Weights of a small GPT-style language model, trained from scratch on English Wikipedia: learned and rotary positions, 903M tokens.
Each number is 128 + 24 x the weight over the matrix's rms, rounded and kept within 0 to 255. Layers, rows and columns count from 0. Numbers have three digits each.

# layer 10 MLP down, 576x1536, rms 0.0623, rows 175-208, columns 0-191
106129087110106110094136146161150125172130111148132124151160138110103119168098151131167129162137118112155165144105121123120123111152146153112129134109137104151130128133133123137160148077083130182078148119117122128166103133141121147138140125122181184101113083128115127156169128165076141128165114147115147140152165094120125131100121129121144119110123135119159086122128127124133134114120113168124088143108154090105085118125110140161122184130097137135157146136130126195133118115179133150134177157140131133136170115081144173108122130107148105135118112120131076108115115124153148105
098149076118134122106124141092121093125125121150063119195113149121089108109151103163111099135098085197147157165100132113139110131119102130151123101155123117143132153122155110127128172130159118124152182164112146095166137153120149131131124124145126122107165148116156131094100139104168109121135151158122158154100113122135117121142110143154083142103122105065155137104168165143123158121121097149167128142146115162146120138121162161122187128122107132089143165073178135141149109134084125080139166137073129102154119102138100080123069155133123166115085129099140118127173102131140157157
077099156116126112136142145112150133140147129103099142114115140105071125183138144115115162133107127123118136139162136142108136141084089110108081124143163144131109120151137118121103117130134098112125075164164095171119167144150113077151116125131166084073105091115140131155146091114146131139129130153127096162186134114114134158142119114112116154108132137087158124106097122118121161120092126105135123101127128102156139117142091132163130101171131160081082090171136143125095123113168156136157122191074169139140098134145120146133158126131141122153133128136184158133146085115155133142
117124137143143152120148156128140139133109131131099095124125107118128105115147113164149107099083139121126114123122141139148137156103119155130149119129132079141128098157107106166124137104185162118127154135113128128147087110110152146124137115095156129125160135150145165076112139124132188119129128112129113121097149127168109172097115130160154133117173157167149067069120100139125157135147115170129154062134103148151130114123126057153117069163159130139166094118182179133113091102130112172094138190133114113136090121140131150113136158071127081151104106139116143138123060127135106138
166104106139125071123160104107074102144166124160123132128129120114153141137122148096094136152151102111056171134132125139133106111124130151122172130117129074155137129088154056141151112104111138128158077098109138144153127114150107118110153168146157121122115107129127125160132157126118095107151160179099175070147126133105121137143127169144131134143122132131120115109114126151118132139102128168123111126144104159084096078138158074141142116076125108107155095155089096139143129096108107124088122130096133110109107104124151125128119107113087092126120168157125122107148123139144174140
134085113173114168155146128137102140125110138108132111107101104120146128122124149091157106142135155093148105115131130136134082097124104107130197156113149136149119175121172097094057140110142097161151110131136134093106144108129165155124122122130148128125134138136143116129122114127092113136106111139133140128109140156146112138165110135067126128118154157086125103139132164096123115125140142128112141133115144101131150100120173127129148176131101153088077129145141104127128142112134124089116138120147120131098164136199094133139159138146139173097111120107126197154119164077141105133
114135127116141109167090118139137108132165126146133143104098129142146175122112086062125058123157126112116127087152152137088109162128118099145127128127116136171156118178147089110110123082152154170130120090116141130154127129143128135117097063120145162112165141159127128084127137155124081108108157097137158150162136139116133125163118104131124087118123128096125144131146114121110143118115178163116149127084129107187131100106156117141133148104124105140133098103137180119119124166174107135145110096147082136154145139141147111112096103114132110068142124112123183091132090132120140112
136107143147124169084138115114139119169185108172137111158107143111176128175110128088107085180123107137154099122129165132118148108136112113151132115112140118130165096127124135146109117170107125097178141106165148132110100103136152126128085137145135131119117085153101105074111145096157131106113112124151144148135102103141134139144133113119168148137131126121149103063146137170119119107152132125112126107123149124131117137104161141111123131128150110104154132107073053116100108191112141118064110114132118142155131126136158117060163138159084115134157165093107142108161117142121158103
132105145107179154153143124099140120126100128130117152171087150152132090143107153116124145141117119101109136149150115130132137133193089091130160100119164161119116113132147144122167129142129170115150133126106106110118129155100127154136103157145150131129134106132175135095129098130132180123136132123094106140114091107101142100127142128134106131128121089131155132145150140119102137126100093147145098141109127146128111132096126166140130134110137122120115140122104138146135132136115125119140111120126090138104103132119122102115121124090164109095149175133139109144122108135111119086
104136124115157111122125160118160142087091131107098100132123131157120202147138168133128119144129135145160094104139161127095155127126133116185138162150141146160148169086138103142118140125168135098138120147099140135166102065119127075142147145111099095142090173144123130122155115109156116138140165122106107152134084083104085121127135132126157153149116151125094132121139114125137098132136102193168106142147139169098152117130090161148105109128111139149092135124142152154126124082103123131161111182111065154119116164097153119133103162141094131135130143112098088165127104103129101133
093118097085102105168138123170140133147142132149105164135120113116123123098146184137112190088162122097104144110089148113101153091142124158144145137118147140119136095097114144137122105148094113153081120086138204169103142137117087143183114163145109162135106109139139117109172138130141155125113115108084120195094099155094084104121142156120150148106132129166169096131079136137131148148118115130180116114113140158149126125143111091157098110084121141083164135143119087162121141092108106166117097133112091158123106090094102154131124100114134136120121112148105172126107115130106081152
120101094104080138106141141150132141098123170096132124097167107116123146139101131149117153109123130070106140120124152095123155123105159120060123110109141154127123102088114124105131141125095134143113124171160123136140094166163139135156147148127146117112132134155101164134111154159128133144149115158131143153137126144166129104119118128087140144137137154170129136090084128132149111099173135133128179143096112138157114100124101141127122162141152122091141164129105114118122139105106137105139111139127109152152143107100144131145120130152090115117090161165133158075144144111121093141
115151103125136145137136129147149164117133062121104140133125176123096160132086108163119132116159159128090084145140130120131111140119101084181094119080112137151113120172095124149103163111152103130067161139143154150127157151136153122145162164100144096145162140144096097138122101114143128128124125171132095143079144128143116107171125152109122095138176113139164131172129144145091098156152107140119119148117119121179137131110118116131178153129133117122135125166162142141185070077146157114142172112135125158162171155120132102114108092087143133123117152122139103107112153125113116113
151135119137135118127142158102139112138134135156138160137148115079151113145092103132140132110086139112132132166154131124109074100139111130128142088107123137134119157097111121146126107087164158116125111099124115128093143114157141139095107072091130123142097117113122117132123113143129119079151139159133146135167118100104120110076126125109127148107105098118170151116148132147123137126145128140060154118113128107119114131125109155154136108095131116124139088139136130084111111143160089099143148084123110121103161111113105129099124141100100100144138182133142140128129146135144133108
127159148162145172138126153120113138170117094157154126176114136126134105097104148101146170138088097126115132153111115116115139125120145105144127130068127077129113123121121135133161115139128129166111131106110049116138119123113110121136120132104105127200140110152093144148182173135126125166115129176161121136156165168125101121177151128157084157143103158119051087104155141122122125141171124111142082138100139144140070124141117158133153142100114119141121103111116121130122131153133141168120122101111076152109133116099152111133166094174130150120130131140108113132140116180125163116
148176123150141132114174113156166138155172137130127157131143147141087109093159113112161128103091104153131110112069164118090115117146084106184140091099129163135131141130128130122128149138135083171145087150133054100124118127134102133107140141099126129109104132168162120126125104078098135091128075110129138107165124095135123145143137123161143132121122085187143102091132115123109089134136115145115139134100155130105125134081138123123106142170112153094115123144145144136118160126124128118129125173104119059192085152137119117121143123109144120156177104158131124119139118118100077131
129148139152153115112159102096157120154139118132152132187125119144132140132118148130123119131099070166131126170131153182126133133106140179120105136148105117138136104097133146154117109168119121122130143144121135126097134105118137140115172108146089110168156132137111134128154134151110121145137105123125078116079132093138162132132184111103094144146101137117172063148142117117107144156091140152120091094152146142159141149170114105113115136168133103152115099091128162130103129141088123133142141149143105148172133133135120125165180138152158138124135135136142089130117093112068105131
133114149162115161145142096156137136140166139126058102161114106108139109111130094174130102140198157131131150085094133099083151090079131134173162131129127130082092143130110140148173182101123096116132170118119149161129121094125154195106135124135091125126138123111092115104078128133126130102120136134125142086160183131151145125144105088152154128158122119137136145128115098118145155138124156134098117104120093107159056169121142109151144108164075132126149088119139117153130088113128149106156128169126128111113124150145108110120166141137074138144123120105146142152162146134142148119
147123097145112080129144131107111144111141104141143163118155162108098141113132134128119206118148124086105130106104120112114097091115144085127153103113110113118109125137142109156096144124089126159149067116105080123143178158121150122098149142122140146167159107123076133128130133120151103148115132152139102153112076095133116159136128113113140109106109139094129145112116128097144106106135144116123128168090161135139147147134131136140134136149129143145129116159160167140102116119189097109148164125142104146120131131142134110082088154159151099138126094139089161186082146130098108130
140130113140130110143152120158090137155099144143131150093130151100139144125119079143148144139115098110149161105106147126102153109118112136110144123136167101134137098132146148154167157182108135116118093109142186128126122128116144178157106129177099128164158139162142139125143088147147134102137140113132122129187107096127089122112086123098131158103121098137136146097132129094111148129108119145157137106123160097146106114133122160157174107095077118156142111140137141131118099165142129118166130142147117165113112155126138099127121121137162142130165125132109106101120164139141148109
129100142125113148108125142095119139120130103114101131138139140118092115171138134120107146147145138136122129112143130119128134183146140108096117114160157105134126121185153188137087103132146112117125191167126135088142102160113122113113119152151143188109099139097156127141127088127096148150109117113127113134152125162107099114152130106136115130113093118093106131111152105168124098125124146175139089128129141133132114070138109158119120125139172170131120169137123118128126117129095133146126109146118147134137122101109112144165142105132093121188064149138152142142113112136169119177
109211118160124095125160164119160142098125152132094106133125142124128120157126118101149127114107124125137147129129127086135092123130143114164121132128132092113134108174114070112130120109132130143095136106147149144121120147167125167125140104145102142120161122137147104098095125079128108128146100137137119158152137140097126147132118139137124142180143118130127114139101139148123137108094138146133164109127112107081120104142136132104105143126139112136184118147100086177153101120116120111123119149156127126122121150149101141146154115168131201179143140139141101162123099087131108122
123101118119122120152155156112131157132200133138103122146108111109103133146123093114134085118140155165136106112089119108073131127095106146155122149158141130098114126127106095123123108104125125126125088110157117071130161124174140157069143134189091110117128106136088124161120158094129143103135079118138134160122115136142177138153119136076127140123080111131113160161146098148125111126109133164089152133160142182113138092135153145128137115135099105130130093153136076166139124148142141137121138111126133138133105162113106117074119142113138116135110159128158117121142140140155108166
128147170137102107108101119106103137151145094137118134146146105126154126140085148119100134121143131153142154161173117128135108138100145161141119094127141110126102111106083099094151118111100139115147106102136119132119137168105115141109118143147149102109156109067166100112119148138122111162161117112127141134154122158121144110140133153082117139124098120110101114139133141072139092109126140107183124130134125146104132093092110185139105117124121104162128141101090108129120099102145123091149102145130154094164133122137150116167167105104124100146099147132126107115126099100102134115
137157077139119158143115096139073095177155152110103166175086112133147111107127100175133146155103121142124098110149091134124125140115099149130118143125126096112164095127134113114122123133127124146133112141162149194138146153118083154170126160052110138148155143124125100138188079132142115141118144135121124080154166176119148115163087145133146124131096142132144116131106101168089173133175171103094163136173154103121133158108108122136102128107136138090164103180117123090113089092130096138096148139143097112103131138141127133140139148112136141112108150132152141090129164112122153134
128116119118121144117122129137191156161121112149110115124113132146122136138135131109090113142132144107132116093162124155108144108135074120158106084169108127166142133110111062146125065142148135143162107099129138127105063100136139110135129132147136115139113143100132156160114147129127154173143139141107112163125118124120131142118096123166131135096169094116140145118139142126144126178112130138112136105124100166110141140134128154148130097140177119121101090075140133093119122102142141136123123117151121127139158110125124123169106168176136189100165151123126118138127107132159106129
094117124125128121144138129147122128147146132109135116111159113112128133150119115125133126136129127126089131063160104113110129137131125137068138155148126139131127094092117154139140133098156158124120137134167103145119117155099126100111134164129113121125143122106152140107136156141128100106110123105132159121121138098120145133133091129100115152098127151116129155140128081089135126122141114128132123148148127152149125110132121139120105136131126146153121165131138126085169093111129123150126113120123127134098148147111082167106123117149119146169098126155116105121147138078100136110
148121103127130135127115116138111164136139122112103132133133128119143150131128140112144148128125135142122124118124119145116117114129164100135149135134130162139115144135118107141107104141151108144141109122083128123134141118096127121121153119129141124122129137137148118132129154139136138142125136135147118114115104123112138120140129131107103142137133113153131160122115115128152145120163158140111136150132127148116133164131135135129139108140166140149129104118130134130117135137138144145129139126111127165137126146145123135135132127148137175131120128109148106170120137145159143122
132164131110152153118123126093086118150204114143155119138110133125113142135134050136089086125097117170089125167144068139118109140116146078124135152138114077114141152112130077130133124174141118153116130101121141128107141137102140121115070112156105117140095110073141153102111149127156104147129155130043097143146173142133134161179120118163108157142140124111133156124149132103172105123139137116054182115186127125149176153171138121132127097085156111118136136133122115097159113137116155150132134129109124075142095159143136113125145106131123104172147123126140121138103096176110135132
100141123096119131122117132151116097148105155128132151117094155130110159120110184100136106139172119161144120144127143158138140121152101130120128126159132140130134110139129156139110075088141113125144102158099089113133183139133088132152104095172145121137091127132138110106100097078135128113144124117122188162150133081125108129098153108094131142093116108129094154129144153106128108147154138094111088152151142116148139125116153123158110104184145151130137126110080143171125130128119165139165135126135118093162099144107142139121128131134131164113102113135148097165142143158156143073
090124098085096125130122137141154161129139135114148167128116130120102115125127133115122163093175115110110089124132103098126102152155099116124135105143155146114109116175140089161159102103153099141125134156106148127157101165173073095130141124110137145134138109124130124139170157113117130111107149076134129139129129128126148111071118139108131114142143144098129123147132116110116104133142130120134127137114125129125095087142119130080157103123144126125164166143125099149165111143125132116116108131185149144152131146147160124102149185137113144108128124171163165191112129125102145113
149135134091121128175177123096140107131124097132139133147138120128142094116076090120109119183133162110155130136108149141091140149188144160150147159106100106110146116093161141140074130142176104101137113087100119110144143118115141131080113131144124139146133130127132152120132141150185118142132140112197120138130136119110123174128098153164133142142148144104129162117119119143089097133133131113119138143100146139092169122111105130125129114132126155113138060054130091167113125142118175123110156171126163163154138117153127125157111109116147136147132125143096137129081121134113136143
140105134108143149113168143124131141092126152138123111190153084131102114160151133125113133143143156144107104169148118101118073137143129099131126135105103111122104117137136122141114138146107096140168136125105143109108118113109136103113118147130148143147143101114179157147124139163159139155134105123102100144136160138141136080134121130148138124120120120133082175176146148134128064159142174163129069138129125112108133118140145107151105117115163125115154135139078118096125096075128133125151133133087149132139112124127098101128093130130107155128166139148145156118121158147099153159
139161080115136120154140129123117135133125161164149118144101135115129131127127084140096101137145140109124099151106124131127132167122078133121102124126116124169109065122185120164158118095130106120126119129144123125145131139132146125143128110131110157158116110162151128116104082111137093117136100140152090104149101124168141130105078102161100152121175143123139146124124104078118141122097103104161105105121167144118109130142144119147098115095175150123136127098138077136148129153131135150128147153162114121101106126129093194126116139152140155121129142131125134077120100126101119131